{"attn_scale": 0.125, "init_std_up": 0.0296, "decay_fraction": 0.729, "doc_mask": false, "dataset": "wikipedia_en"}
Each number is 500 + 40 x the weight over its row's rms, rounded and kept within 0 to 999. Layers, rows and columns count from 0. Numbers have three digits each. The size before them is the row's rms in percent of the matrix's.

# up: layer 10 MLP up, 2304x576, rms 0.112, rows 2053-2152, columns 320-383
# down: layer 10 MLP down (transposed), 2304x576, rms 0.123, rows 2053-2152, columns 320-383
up2053 096:508528475499467554478480522523524493531467568521475518540593458440494554487496473486524527413453504474525440569461479519469549465511476494463466539501440551487589462453520562545509527461516449
down2053 102:450494488532496479457512523507498545486474470524493459487548546492485502493522530454456517486490570534498495484479503522533542553505505478501438427501477554511479569504538536408428485506487469
up2054 108:512451422415503555481487474438474537540450443502472498512489501462484503498525500575533497481532553553576527462469445450522472459501490480516410467496466513505492524534536553530535512470435511
down2054 096:506463483535516506513547455489456566465461508541435432433459535434457502548490479480456563496506540486428453488541535449469480493472544500516523474505503467501460520512544510475488472500515488
up2055 102:485496493519435473467425415488499549399500535535472461452489501533489522546466414463455505454447554487481569506539525516512497517469517521495474520496493470458542526500479545480502523513506500
down2055 100:460452540440475475456536421558444546496450510545565519436541515502450462523507539480473492449508472510450544541464425464458491534488435542512443423492522546457475499479500461565472504522467488
up2056 102:494502406433489528490550445550501514521541530511502432486491498488506443503499483545578480485500500502562507497475464520543551475479475542523518585442530548501513457481582436526554420571463463
down2056 085:431516548606504441568451501445435529487476515511459573455507430491515496500472501518485530533473499450475502499441448474505427564539471436501550436512477483522530537481514504460537501491494449
up2057 106:500447525551529541537518487539488441470495491492562468444516462404511475386504478537543475526505535458420518497531397491540511486452545488475508540462508458476515533549508478529565550429441439
down2057 103:520457452521470537486510522490551509514484471536509510420505527397518502434547623502500539496467424461531513530489517452521498533482544540536506532530487418519534429479463505491495499409407438
up2058 100:408462588524530445541518495524416493530451455488389493452489442529538466503573516546500438493469491523422502484544451479470522511530501521552534495488450480527526548520401516611548500468478503
down2058 098:464469457468502490484577476467570511493486512459508538402489441476528514448460521484506418520483502466533587543430451435453491424502499549554495400468497540512468442482475507480439421509532510
up2059 107:489441453474444447537488490588500399470515528478632552555535524472484422509528448573555459474520520501446440447471551435507513473478429498506504523485471566558418502497537572474564544452472468
down2059 111:519514436572538530465498414508489412501515454522574483559464498524504528434464462490483465543502499493469520534520476507495529514528543604510452504449541468509496492519501507515463498528568452
up2060 107:466502467436549491479389525577606491506425473421473448500524473494448528413478468479550515501490527517448501469509503465535475547519517490498572520539427509526462456436545481554488491541533495
down2060 104:554498579507520488533487536583514557472513501446496539482498504407486458453464436495477450443537586462478527496570477489469526461513526501544606406531512516498477527423485520500513537518498503
up2061 099:525482503471546612525524581528506504496464490533524362508488496468522518578450488566477530515530520473462503475486430526492580528466484467479475517518580505519457468475469463489505555488502497
down2061 102:548531469418469523484474475504441511490533574485510547512532449514518435477484534566515457479491484496448497484499454479465469510507467566496523520513447486455566472455499469511501488469434497
up2062 099:446528476530453472465462498410533416459498542503506423527529545519383518498470503427481535475473545505526480513518524529498439537497520493490501537502482549500542519484571535506486595454450421
down2062 097:505491512401532535476486527554497562543454482564495434497462564521518511475555463524460497487545555523541480459527552511534429503541512469511486471489555529482474456513492481436540552486505446
up2063 104:436457494408548509457482543490524491504531512451550461508474480527486558436434554514493451425529506482456476529441543507582560490543502503516514521481436435477560460513446476486468437515422504
down2063 105:500514479504546521510528554518492488502439429471507535517461423458472581596459587549464451413527460518531453519507475508493551464497546511488475494493502408495510531460496484485515535554509520
up2064 095:505515488566556547552512548483456492454544485566568505478483564475481523407496487555512479501505518465556409562522467482476531506483511403482503538472439503472457453517521475448529453476546525
down2064 092:459484466544495490483469483502529506498495566517521556483511541482425490492513452452529482512424518519456421544555461495458467492498504504501530432471477449501395484497473488547493513474436494
up2065 100:550549505479472531543501449461529607459538560481490491477453461475439496453480518474465474530546569479469439598468519469521481523527448515524527486558514488514509429523497463533470480434509500
down2065 092:534498568456455553457485481504551480534529434527453602513496477474517494501468572456475443522490454471534501503560456477536468466526463483493475434476548532468496507541545508456507469562435489
up2066 100:471493508451523542486532519503584466544548532466506429469497474506466513486499512473459514587523467484409462429461499562482487500535521586468431447475445520547512435476516514523477472544505468
down2066 099:459504323552481514539403530518516453462447544545474509462510475550497435482542518467539554535428464450481566405545551463464480511468438462512562496452541599435449464478483569473466451478485431
up2067 101:507469533427505530502479501529485458592474541545570446471436457502547574464507480442528514482471532500490486485494495500452492526580543520516535459472526419429491478499470516569517526509539453
down2067 097:473476462499620530484488495544504506529439509597537482469480580527497538493448464423547465524519542495537567549521505511485548538475490471467588454508491482503450441509570533436481494554541444
up2068 093:565422513484574501518561493487494438539579594454461511444501502465499533454446549504560523540519546437522470531523504492440530510580547581513533488457494483544454557452554438470535485481548404
down2068 095:551516513466493496502502469473472538525562430449497555448534540506446522534514480471416479542452513530438485454443538493569522493484483423524470368491516520594529482475540512458458502545549466
up2069 098:609533519526526479508553547535468514437508548506449430483550570562444434519513538472454482477548530516497482489495472538539533517492551455517509531569549516525454569478463530482470482547436522
down2069 097:552425470554492438490467432533504496535541542491468472516541496506497409526536476499498441512481535484449516511483469529428439544576478423497503473492473517438541483577511443420438483463471501
up2070 094:549504497505516505474490481451507439452529475502439477493404525500529510477507456429501567570528500478481447525535462507566545522495489495493528475511550507487471470496550524495572536549518498
down2070 103:440533416523550479523458547497518476451473571478532466457517533526483514503537543462468531527436472450471405583474505450506496460579533512552465526443519363479444402502543472515486549491573472
up2071 093:525449444552442527462502538453529519581406503527554522518459490475520479565549428433450515494516524596546513555575558474544449462480546486408506469484506469543442472548496572487510443498459415
down2071 101:462527473480502417508456505517524539508626511488498513535477539513473483497513479478520438468591489429499446578483461450484489488510483512535541525466500422468583481428520520583518504539520511
up2072 094:502502510414500449508439496497545513478561552543539465428556480484455494476472497491497514528547458417451526447602578461527562501484528486441456509488557584515486484471507480532550484583571478
down2072 096:489540475387495582534484528468516496515468514529508466583462520458497513509496494504438497537481418451495481533501495438509512394518475503511490480543539453526522512478555476473582516484454546
up2073 094:521556508439493521531446460519454521508506551515558500428525531502487481444502507490487491560412548474479508514538442522557501495504460539493530428423519555483498503524533468494477468485557491
down2073 101:455537571548469623516475476525504441485469485563554473528463480499498533501499511490469520518509626514489591480417471539490487533535525486494449391434553494520391519548437428529463557528479552
up2074 109:471504565487444520516575549517426530493500498545478488462471528502440480521529534485492535450516548534544479502485426512486493482513531500556439489540513453522462508519484463459569537497507570
down2074 099:522501577507489548476486505490527443521544535496458546490524470501493517525524530535500439492497570484436507545420454491546511489560533468525509512460576579456471487532516596483476514510559522
up2075 102:505490514494441440518441517501497529433552457551520483516530497531483455478530510491530512529436507563547539514501511420529448514507514461515488536520467520465505470537533469418482558456536479
down2075 088:502503516465546539518537483539524423485501525467489448531527490446481444508545511478438488526594487497451429487539483512591543474467496548533480501432463499521466497423519531473529533533435523
up2076 099:436494491539527450492459508547469541505439546523509497509518489556517494627477470527510548548540471575471472460469431488427563422521514496475549517519453503460494526438426432491503471510511465
down2076 102:426441467441459506529457479492486428488544481541501462432457499489497508449505528482560506536561481513428501462505507526460474512528447501432474531485552488468437515434522533532518447553453506
up2077 089:530465535528531520525573505561487447454486460457487501450504511527513475513521532470457512464439540555490439544443542549491447539496496555502502558535520510559503524509536485409467460461524413
down2077 093:496527469546476479554494506449483468492543506550465412520471472468472525504481520446436473505450447521472494491519476479460573626427504516481540510475462562513517469391487498569541446458501544
up2078 093:468487517469516503474471498533507452508467498509469510507526521546469481554502444514533457519521484564634486547528546479563436444542485485446456525505507476426520477565480554543431528573504489
down2078 090:469494469517413384415550483555510558480552488552479468541484494472524553508492510419461465538531484506492459511554509502530443517500509522463483476553524498519533511496446465578581458457523495
up2079 100:479508472497479502503501479505531501451531464495547476556543534518593481446499468552468431497547436474411550528527492504446566511497473489442482459510498474467523408533535483506453551506513515
down2079 103:473500504583469503422472533499477449445553399478474500469547521494478508421457533446521445502432432468561442497483592545529427535507523565539469492480481466493501499536530494446462492443475514
up2080 099:469571490484460396519473493447569501520439514517498552541501478502510540515531407479463546489500505467506482442503500505504518465472539433541520533479478449443452416499472486478392503515524493
down2080 095:447581482487512488468528465580508522511535473462444467490508517527450467497506533493434477552486521526500490490487458499472503549512418464509564563521546517522547475426506451579445573549491455
up2081 095:535564508580470505489538450518560490505451459507508526488500494522545560552413522549477512454425553440502484597515556460577458424416476553529563481554441516489657615537527530494497440520545519
down2081 094:486527489463505455516504462458480508518554458530477475597564516512496523514518496529499405491526470516550507463474477508475457492523535518450490481501486507493486440421516478515466470555547530
up2082 102:428537536507492592527528579511445485534436483531515529561488485413456497513563505548543525566495536493447454510522498585547568493490511483487489545452474481580501498605539573446503534486503483
down2082 100:502505430465506560489449493511475491544514485469531484527484523532532544438487440398515511533443558472500432471505531465534494540494523573511505475519529573439525533446449515519512556463452521
up2083 096:532544468566476425560497514494499494515550508467488469529489498504530472506603408453545509542528492565418460469533527497491648520497438541560522513473542508482466470492384447516386478499522541
down2083 094:470425476523469514533426501534492547557502507484515506493453539546432515509520501503543466450464500515488561463479481499474505546556432450438403540474450526520502535497536431472420485499503497
up2084 097:571493435433476487482511534442582478485452530483473562544509432538490565466475489536530478482424447492519505463585542458500534452497508456535451467565472474544510462556431466481435560467517541
down2084 099:514441509489479516482578600522486483506502480499500520461531555502446523491504464518595481483595551548505497508470570537540497519527445508441530489531513536530520535508460507542502498509464554
up2085 105:514546465490515528544543530473463483530546523539598544540482511533546451587515529500492509530464538431540533476468495451524626482528511479522478454547507475487531527473496516570472514499547518
down2085 099:455526508476561493526440463477481496552448565459463541467532506518567560453513576478482535482434539517550490466436494511576517483505402416556474468512479525428540517398454489494499483491468461
up2086 102:535496515448501508482557459574376545505451536499490536489542502510407544527454466438546475514559507489510541489461526395490517462514497518473536472502430545531471503502424405424506478494523435
down2086 102:446568416547562558466525516456482439540424538470498506583512575518596562519543505419517431509494488514495481505536531576426517488487472488541473426506519501487506580500438510480488480442470493
up2087 088:522501488476437468522532447430500478488530483574467466467417485576452568466555459538455481569474581432533487446487443515497483464460567538584502464544544529548450490468539471526531543473492441
down2087 082:532559441474544568481498518462529516569467474640552492507475495442515546504464541513510454501475469492548532476518467520535597528479518487521489469476488572547516431524522542576514565508479519
up2088 101:445371531471553483424503542474538471512460564498545470511558479464526454502455452469507505493575517526534589505520496552529476504465498503525451470489543505495513494485510473510516459567488480
down2088 102:513512498388557547484530434510459503463494513421515426559503484415497486510523547564488505464439403499471439516434513417410487566561468549391540503489519472549561550481476499453520534526516513
up2089 097:478535480489422454548549487468484465513532498473536529508509524504460548496379519485512540487476510489555502458471504506529452558526488511569488504424489541478495450480435518395516477455454514
down2089 095:537530520475475545495516492466481442503507454491492516559562555478491508442482468451488492475475489526486523486502491491477451492447502489534520575497505490506463454505497479440503564586442506
up2090 096:533434453514516464577506530586505558484477540517552517514553535403495483547515500492565508513505508537496571507513474412423472528464450497447542487555541479502545523467499537459502530482508453
down2090 100:516428532496509460510515464501487466541514488520479544489485494479471477559542495531546537499521532520455503489487458477458483503463431492505592531492521472457592507457535453437450426479494508
up2091 104:521488499437459493457548451516516479504533554542443560472467471506567549544479459447498518384499451514535493482505419511599522512465479427500500529551482533497541557491515576531469509476434429
down2091 107:463460525461543501550420525516514477503475469461483470476499490456482485488464490465436572484458534533526483428504512568548528510456514506452492495493478511473506523475438488507517493518490549
up2092 099:562462440471488504447467512507529516523490498464460525546495499516515445475461496475465511525507457565482511583479489526503525533544491477545508499482526458498550424456538489484484429510464434
down2092 104:562514381524484520475499530470498449514515536500460487453501552537553416528533523456479575429500495467514531528480437483549558509458527469473529539486510483532501545498483510446506511468474521
up2093 099:493422469540532525502501469476500523504452527497617499474489532468508457453525457470523462441513489397464452460467555470471509498581471449523451463521470497473477435493486563523410459382500549
down2093 096:520529502526536569479475408539472471536531461491611603516508527536463573505515491491542450431508480461504457515436484477526465476479519488457569468527524461490449507447449537485552533499473523
up2094 098:536554513503477483524501455529498480495504583448517512544428560491475458489422506457460494462461495514524432504535516503504467479548496501535539512501541494440440501478494471441453484465495526
down2094 110:512532509478520478483411483516485529457489450586573476447545566481403486446527564488515577511548561470475462436522542383563531499536550533557481542528484551516497482479516508515530475527491531
up2095 098:479431535464528509546507521528475407496516548468548503501470484485470520496540520523562561521530556478562515518440494497480484498446544521457531489508449445508472495502469553521545523570480552
down2095 106:492505523513535527465475482492547507467468471499448548480496470521486457460524454453509533534467479517552519473451508494505427460460500485510498474512526490469522486462438481619519540422490535
up2096 102:515378546525516506539456556480492494537484549500513537500531491495558478580436503549459501520498464498541573495462500482499512488521461441535561563472441465515495491508525498505522499436492510
down2096 102:556572554478515550497492485498478524510507570523448528504491487394482473471474536513541416519529497558482472505550507409498508498527514568479474512477477532561465456480431534524486535460538495
up2097 111:548519479432508502429567486494448508484462471496525511490550500516459514552480463522521505554515415451494473491550531539483521436475477459537546544511515436488427445519450463442528494493487434
down2097 104:411497529470556488436447450459483526505464492395522556567515520564510517471459532518423460528509567525457475518476580495529481464463589525510520530522461535493516488503487493489432464509548558
up2098 103:569458483498543506528539505480451513492480467517414490452528556507492523453522482597498445520543495457566429444598554485480433544525491473479468463507489488443459456544447531456584511486561538
down2098 105:551549594487536470444470570568596514476515516476485513514513516484495498496473513429541475531497531494429461501565554528489399502493367569434356515493481503570543424458511495502476496471480497
up2099 103:499510530598484537468484509581539543485509482504536540530559552499536455514562464528511551508422467507434471561519529478514491520427542522535476456537480443465442452446455479507474432529516487
down2099 094:520483532477496476465525475490594504530446441502552470496467455500507544510531451530508467503492472480461507514467524487578508530546525445556567509470521557535469491570463469515491496449541438
up2100 102:542474539435546537537536482521469443578536527407525537433539506499496509492494458499559491509443560479562484511556534535472494508459438484541461455502561480576443552508463489541439431468575535
down2100 096:503423541568501521509512516432508482505542454559510470425507545454556492496464470475471431490543515448452470529555490513520515493554476468522448323533544545553493463470521527524442524501480498
up2101 091:494478540513586388511475490541501478521483508484506418431577556525538503590491521517493485526386488536488526561435451525550537491487536559521576456374461462484528530483473440505518542491565490
down2101 089:520487503475478439565478484406443505495427465479472539490487533548470491511554481418461566479468481539515490522468505479468520541451512501493537525474538510516546499441435541560504479547538527
up2102 103:531479566566487522479513515451481489529463595470525506513518438481448517499523519511468486433488516523513537526519409461520434461502502520434517484461430455470532456471509441523450495551472576
down2102 105:531482541502462492487519445467527445528553477503574485577481464469465549595487529533460466495508451514476594487420479556538516488522470470468452535455538502491484454487568483535503519435522484
up2103 097:579543578574493525472479510491519512613533602525493504548471469475526458554489507549484445544458514506458437425513531480525609522515554454543555520524427560535504489481472564502584517471574548
down2103 096:462476491496473487502518440539505518575576501555403568551470443476545509582497455467539399522543527461496523485525446436503514490558464577502522508468517489523477513466472522517475477513509461
up2104 097:526490536566505512583515502485582533458510464543492452561451504546456428465504475456454537540486513524486452470443523426476498549522525476570506468485507504527473496531533522488469540562450504
down2104 096:549513550485552543542514465430565545457516537526466496553550511521480549495491458528511516571407482455404476500469419526543499507437519498521527466490517420520427511520484559439510515481478461
up2105 102:526520461453502436441453530441584454530484502437527503545507494520562507567358546537467493524473493585484532460437498446496500491511516497492428505501551510463485470493502536476432460537554531
down2105 103:533486386478484514466512504430458582500462475507516507535525482511500510527507562545530521444515509520486516447551534486563504540463413480498491513497551432552500505490489498510445509544516497
up2106 102:533468500557518525530540512546541462526491533490453443553505456501461543539462499559538439535419481567474448429496504468521492489478484450481475469456559533463484485542434473429497492435469591
down2106 106:504509467532475544518502576516542507482472456520501536543466583456469499454491487556372535489604565536495590511530492546572539477485502472507481480507380468425513512507523516511514449571590593
up2107 104:508485492473449489545522502524481514540541491536541522448534500543428483528500538516491536415515476565445524470460517528469477498480526517486505496477486533462548513534470473450494424509532465
down2107 109:504527468502526511518491550559475538477514426521577507504480496520499528504504540481522511489522487516518453486439527493486501473462483494468486471449489511479544538502514506479418468618480545
up2108 111:553435502512495465498495590477429533530470528468526456460466461570526535434500547524515538515529478536522553508491511458475411468600566490496532511610495473501492516544478500483499454527529512
down2108 101:455415557517466446472483459440501482482477491512460451495557508487472442519559485503513498480459577470474383507511493486504451576463496479485463475481480453383514450470515563457507508511495519
up2109 105:546541501514473528459525487563526507462542439490549467507510465518457494493530461519505488498555515514511508558511512446512526430514554461440503544497447531496488486498430508534522521472453509
down2109 100:442515501491527512505604577507497454523515502503553526486527521534439405474483525459486465499474550526479507433497445459439484552459469491466540483516559475494561435569503521526487522420453448
up2110 100:473480504505460564470531473515493523588529480482497480498531457556470573497483549560495573476493500449504509459436447475567476495492490470485473481523448515507506443513498601513553490522493541
down2110 106:530506453484493526510465514510528453426461403484517508490526578537453498529463570497526497536493506441454475556468486511427468502477470471571453487530516478513474549578578504529520511487548426
up2111 102:428542512504508487537517505560457557553454504471522510465489450467494495486491454542485449526538521490488447516457533505489492496598641519447478493505500502458492485456599485496561543524490541
down2111 100:480484469468497503499450491536518543445476385546501534474590537513470427504509515456573455496487464442475486462491517496517516531521551545537460519493552487525526540449464532481430490511492493
up2112 100:457489500454430510544494453459513515466547537573547481513602492475551462445509506575511540449457509463348485470555448461458454471486460533465535490495541455483455523558557517592448539512449493
down2112 096:538563505432493512456535463469606554574515491469516468517566506469474556504453454525600475521565536465470571567431525418476449471534519450492558505524531548491517465508493548476500466425486534
up2113 101:527514495505553432521481507454543496484538530443514499517478529498463531489537459448462417499525526538602504493478437488486514549463515508455446522513476488564520527491452516436436533560516515
down2113 099:497450466449482442452488452428496528465522471531523516593548541445547496522475515507498559556503468459467450503594499485518495484422490497509488472416504543561434483456541487589482464554450585
up2114 099:531487535505489461495537505475545536534548502456503519472496457543453497463567489559453509507527486528423563525452506529453490505462579479499504460467538480515477506559482520505469457545453565
down2114 096:444502476484493499490501539435519486560590488531466500484554502520487496490508484423547478478491476463524573539476456545553573493548554495550467567555441478511513460496459458456496522554521493
up2115 099:531541458395487489474558466490543503456505574548513556515536523520494508463503488494466488505420510478488395534497404509560601487513417498486499505338516472490509488470511526480497457480550488
down2115 098:477597542477491474475473521532433552402452534499515503503552484436484512530519530483466448477471494520453535449534526467586460519461379525454469437508439476448586532477506483534537533489507542
up2116 099:508489535542477425477511559517543422474493479523559518448511522503510519547451490471537470544465448453511569515498542565489447396479477502430454492514491511529465447490495416486481512515541386
down2116 098:493496478500467475562480464516429487508519517526511529480542499482520492505504474515497497476568481523522565473546465514505593492492529510497493480567460555502557434493552539501578461560570511
up2117 103:493428548531516542450508494544509478473484505546520513493438485454432518451532529522481523474561507477534535552521500506567531424497489509477504533486549423455535567476488510504519444472490504
down2117 106:493464506527495490498458507512529464504524428520500475458550461557513499505535573604525505501574556521583485530499476494508507497525506492573437550497583523515450513472467483461475463555488542
up2118 111:444465524493475534467447578467453490569421499520532529530561495492466501558512450524538497575574536471506479524472558505484466508518486493420565503508503511454492487492512502495446462510503527
down2118 116:434508475500484516443423550463450441469509463541474530457500492536464507439498521481494524512543503530456457509463456517477521549485508523446617535483473481448497543484521553503439438536493442
up2119 104:493476499569510557507537496400471492443447490511508525502513545435539575515494553436403499508534537474540501456444514540504492490513484431506445524500495445473483518578582512519500465421424553
down2119 102:500453566634469493457512474465512548594492574537519478467448520453499497493522518512530528495466520411496576520525490576469494509488564482482536482461487487522495505521563497541457508513498436
up2120 095:495475486460487557583527454563532491500463485450539424443531503470513539539453576452501516486418375449498433468426493528525546457493542530441541510476415541500472467553470479537550517495548504
down2120 101:473490426511559526514490478516475514431522499460464560471477458454480473458479449486543510513499491537496526473387402496580497501523512519577418490545400482524536519406466559505482481471507481
up2121 094:506476574525499496509520525533476456431445518519452517471450464463532470466531439486457438556548492484471507502508573483537459521434505532516523476530555601521512452487424507480483466503503493
down2121 094:546539514564477465529486515539526543449530536499494493562553490529481517575512459531471467499518480518594488533512495442485440535517453530549455550582548549467546501442510524514556448509526497
up2122 105:533515512515516563511428478498489559457458540472548551528534488455468450476478531462514475427528528512512478576525582515502489546469546521454506473469440498510564544468492454517544444421490500
down2122 113:470535501446489510491491537401556518376471426513522485572559536566563524584535554480528497447434471548506619482479457542531487518498497501462497456506448524466493548506456490474516521455549554
up2123 101:504516531542520429540538511448500557528501587483531562546446542558550479545525537523505504475502507417501524530515524464529450547487535532503583465490561528583501508485528564460461464505530499
down2123 101:504488511505559484490510468486539552565536507489500624535504563534522455503475573454543558486421441525523453436482447443505468487470537562484507492508484586544424547503474412472532483535422448
up2124 096:509508489512616508481485564495466474470475556540471514472479526577613546434527553525482557499461462549461451524489564541428478476587543492521408608445536518493442493533531522488450481535438486
down2124 092:510557514514518490431488510500524509498567523470472528523483457518518467442525497526501519544538419506477497492455467498504434515467551444457553527522549589549511488531516538475457474462378517
up2125 090:612504536474425497546489493474542451461475451458504535427513468483478453478525529538524542475498475573524476541542483455498503474504518512468488519493486517545493430512458423484447476463497501
down2125 100:537609531490532469466556535536513428450532552507577547526487436459471520492509532494493511551520502471451526480445477428519478465495516501495462499533506488506544445421469444494508495476561465
up2126 092:532476472555563408466446561489463596491457452484478529551498457509488493545473492552481460432474501501498548521465471498521420449467530475474514553471504484525521578474466491491505423509445563
down2126 098:446514485500512496428514472454513499533501509540526489434393450450530496526485559471503488467597457538497588512548481460458501477465508517503495478523472465545481430546511499508450442532521475
up2127 094:498444576489553496464540537504525467578535510548466450519519507529531497504609514513533508551507487530447506554543474468467471482465485543426468493510494449484495516510477440562509454481505531
down2127 096:549498476485445493468482514549510502518493545516492505494535516506467472501521506388435526484479439513506538463535483562468448500562476572523537513542490529490444505508496451497555455502521504
up2128 100:483488485442416461554473445500532483522510443539474489503509537529526438443459569558529507465519551491487470441568441509459528485555579513481514447511515465512577460531463488485521516480520501
down2128 100:505424462432460467523484469466476574466467445459526529391469467446490540546461527531528431485468513494496519472534472541517441516454528507455530572442497515457560457484530429578494517486550505
up2129 098:501473520488508565557441452587512585562525564477540464544452572482540507511486538526490531528526561476465516547436514513367489489514543474506503505481499472489425498425514468464560501577495515
down2129 098:515446549483485421429514501446516469526415486532479495437524441495467522512422491523491492504471534467483453493530450622438515485493458579499502514514501552516494523460498459505519467524523507
up2130 098:452505494544506504545480499461452471589517463496462554472454459502512558457532467504510535487495482540572540543480521573470395440520478536429470452561547428443520484513454559434460518449451504
down2130 103:394513480633480415462494536451564504519506439532555514478520509484531486524559477473477443547492545514463482460540411417480461526499570520453547476497514529517472524548526477547467458519589503
up2131 108:571507499528491504509506521471492512475529491498541539486560503424486501500457481563400470487467479417578502564476495425495502479507511525519505486498513561426498428522513554451524488519491490
down2131 107:506444457465452460473528514483539510459487496521524626467491498459466495470482512536465519597454470483568473513504443430540524485533497510529529395479453441451540544466511469507493429474453445
up2132 095:474371539469504550500508489399469511523504490429473458572418471511590437540572518554507501553430513570532521432516474489457450510554497486497481475456469430578441521436589527538549526474452480
down2132 097:475524518474401528491503464515521515460439465505534502493521480460487527594524501468521495373510516465495465474489485501524483466519512566479530505425506480490542538503529574532546487446492516
up2133 095:549475487513468543474471524449459506467520544548500492548468527486596551481522542482491580571525522551546488521515526485560545484527518466459476518490492547528498500503495485550481528606424444
down2133 097:506381575511407468454533556380470543461533493479494528509571543501586529501458503479451517509470564513478520492518490520467482489460485452511498507518534586574517473514465501579521482484475518
up2134 095:565512546514544525512446459489528514546557524440500559464498556518547476448535479531526516463477582458500416481503505516538493480492504507511497522450522468584501490549509494484593524507469488
down2134 093:462517514524484509489486504458508506549518522536495479454506470551483507492529488510531524547513528459430550441440501466563537446536546424495552435452514515583494516473559476525507436567532534
up2135 094:429466535511472538495510488474527419473533535484518561495509494415493593576483471517513527553501568478509528503498515469477518522499618463493453511478450529468518492521487490489479534492513454
down2135 095:504527510532491464528401446506476533521526491504515537438520538477512495538586504489512486554483444432497510495464574500433506491524491491517470459558453474476506522417497462513488514558486527
up2136 099:513519507535577453517525589541504473440510535546480514508539477481494524509494482537445516532498456443474472484499590562515493512504487520393485476518485560525468503516460519523541492491478503
down2136 096:499441431542520505511500483505519536505456506451514541487479561562487496404531505501419495478536467496408512455541451519517598430536462530489397467505484502470467528509492517504419472486541513
up2137 096:535504543481535516480475480511578501467528513537466490486486510519501541472444545478446513541499504456517514464515556532459496442495476445505463516544482481564468463528470490474572509484486413
down2137 105:512499477462563502466553498480494517444488486563436518527463512490499556459474544420487436534510553455469475487532481528470493519449501475424497517528506395545508411513457543561516540535458522
up2138 100:425467463590535590462498516504449491531610541496482500450500519529558429583468448553460497481472519435503505484538425444501544513472506496512495448602546523478459449475496407504442464478444485
down2138 106:561537495463537455493526459423514487516472538478498490493462526462512501525564474512567494446504518487471441456508493504455501570536432530493433404509546498532454519476489467576509522499474557
up2139 105:507569508476495517487481500500483442559526451445463531476429498493544458411586450482590519450490436438553489470536445539410501511448549505493497569468517441539528427456526526518447563446452434
down2139 101:595540504520533520482541476490587493498545450496465530464517554534533538504493503451492478577541479479565504542519552484517429434455467478443499492472517484481478483554546433502494473519465514
up2140 102:498459432518433563477451481457496497513549493475435520456511482527465495568481505513494504392417528529483462407516519530562478454453513484512500594566518487495547541562543511508457484511484497
down2140 105:550445546468490488529559475514536524532475502449553485508541484395502508468499485515431454469488501529517545489488414516563498458515451453513451489621558519454366463492445543514413523548460459
up2141 100:462486529539488569484551507533503508504534478508493429577429502434517476464446477429499496417447504512533547516494549479463531481567504538408483459488511502501481439446472462532457504485495542
down2141 109:452482481451490477458455488469448488569430356467455504564510493533525439455501542469509511528477459473495531523523493489513524424455518486423574514499460487519545574478520522519482452485525503
up2142 115:498487510492497568574512527512494546518461484429487457494498532459516453501506528515531489485472544481490505529514559448484547483489465601537445360511515470512474479525508455552497504470516535
down2142 082:510462470479484504487492525530443465529473462500486461513527534483531515436553561510485537438459517464509478446542424502506454475508475483563547500506569512532544491487482537509495555505513534
up2143 109:492404552488531479559451496461530476545550532561518482548453540550468558516448475548498537502498480509541437544463456440430508493490481479536515444484477509436465485492497481422509489521462540
down2143 116:490490492519551493472417551505590470504435533549473565462523553482489459441504498439527529590444546485493535526524515530488501503490427559518536530449489474546450513482568492502387492521479502
up2144 096:517477458518436493455474503474526515474490462519508493548489555532438481367473458525460491529536531509469507563474552501516486550452575494435531519485580430490473436468448541534489520481523536
down2144 104:456453545418523455465535484505459628541519492491492496522549491602510545488549460448504529438482530505447480563494434434572478479510425488518476579462462519498462436476473529516452487505497520
up2145 109:521444485490509454536499558522502532432470386598542473513496467547544489439469433557534454559497508533534529445535483607492531458545516492584558498500490482506568472500531539497540477474449525
down2145 101:510510506556456512450493488515520496497522490555480501515521556519514510499457467435475496615476448463390493516494483497453565504490522476472526449525535544423434480471546482511469533436453454
up2146 102:488521556468472516400525496474547497514481489529497513510518437411501433495558516519455550483452405479504519529532537526523553513526537484509464477443498512441517481557564476429458588512464524
down2146 108:426475445456495505464462530517513504541512520450561544491521523498541511523507434506530547580486498576497466492470526535482586584459525563516544553503566480546454448573566521493495510479465459
up2147 098:535543507458496454568484481527446459536543484554513491465527491490533440538485469486400539569406493471454500505451505463432475472535445459519514468505542425602530497474493494491479522541557516
down2147 094:463512497481450512494499506434456454513410497463518514467529480459501548439461461534544511512498563468430546495481545495525468517463474529474600508458581591528484473411561461467503601578520490
up2148 101:560544523494495463530544497458561447529475587499499525487478446501469540551478438540480536508528554445489492531517512564548485538476480430518522541424537511465511442509539499579453475510516498
down2148 098:557474512394415473441573544472468495487522454516454472527486511476478525536514447527503571506399516532490485481460502519544437518489492507464513510535498488491515492478479414512499469531479469
up2149 100:487508515465484465502553481448507503465475526460522494528534520478494436502470460400386442580405408501516480462495520555560514454501494441429549546440459616461548582545475504441569517479498483
down2149 102:470565481557596461518469530521535466476489440468524482502598449538530481416516557486504569569460535486499528484547543499505464538511471428442428485463476486523614516465507462539497576463516479
up2150 105:492582556441535519505500473453532521532474527472527494545567541514480511539565541517474495467445490611505505528506514519476459563418570467517487469433607519530489505471428538562583458457457515
down2150 101:529535468548464460522502468526511413532492543576482562516425434480447545441476568504543486522539570524488466400520534516503593511531491487492508477541440467491424475503514463498538430506506501
up2151 105:506500532533542510562469502513505409497530442520501469488429498502459451448503547557568439479464466528505484517489460462475550527514489478492550540527423457535526479512502547522529489562512457
down2151 103:464475554455508397515550532495444585545592400421514552451462493476472395490475446479576459537505470494440473486475470475472466551518475522467481527498489465524546470451439438500418515562498489
up2152 098:552433503530457509529433466527456524520508484488479468504464506503545534416467572480492443517515553534463490550519442449551477485495531532460540444456465546503492524491444433521513466513579426
down2152 100:416553472461449551504460477501444479454529460530531452517507488485541522470477498461480476479519542522553498510593560472551550506438454444454500494575545421502534512527518537540450487500415523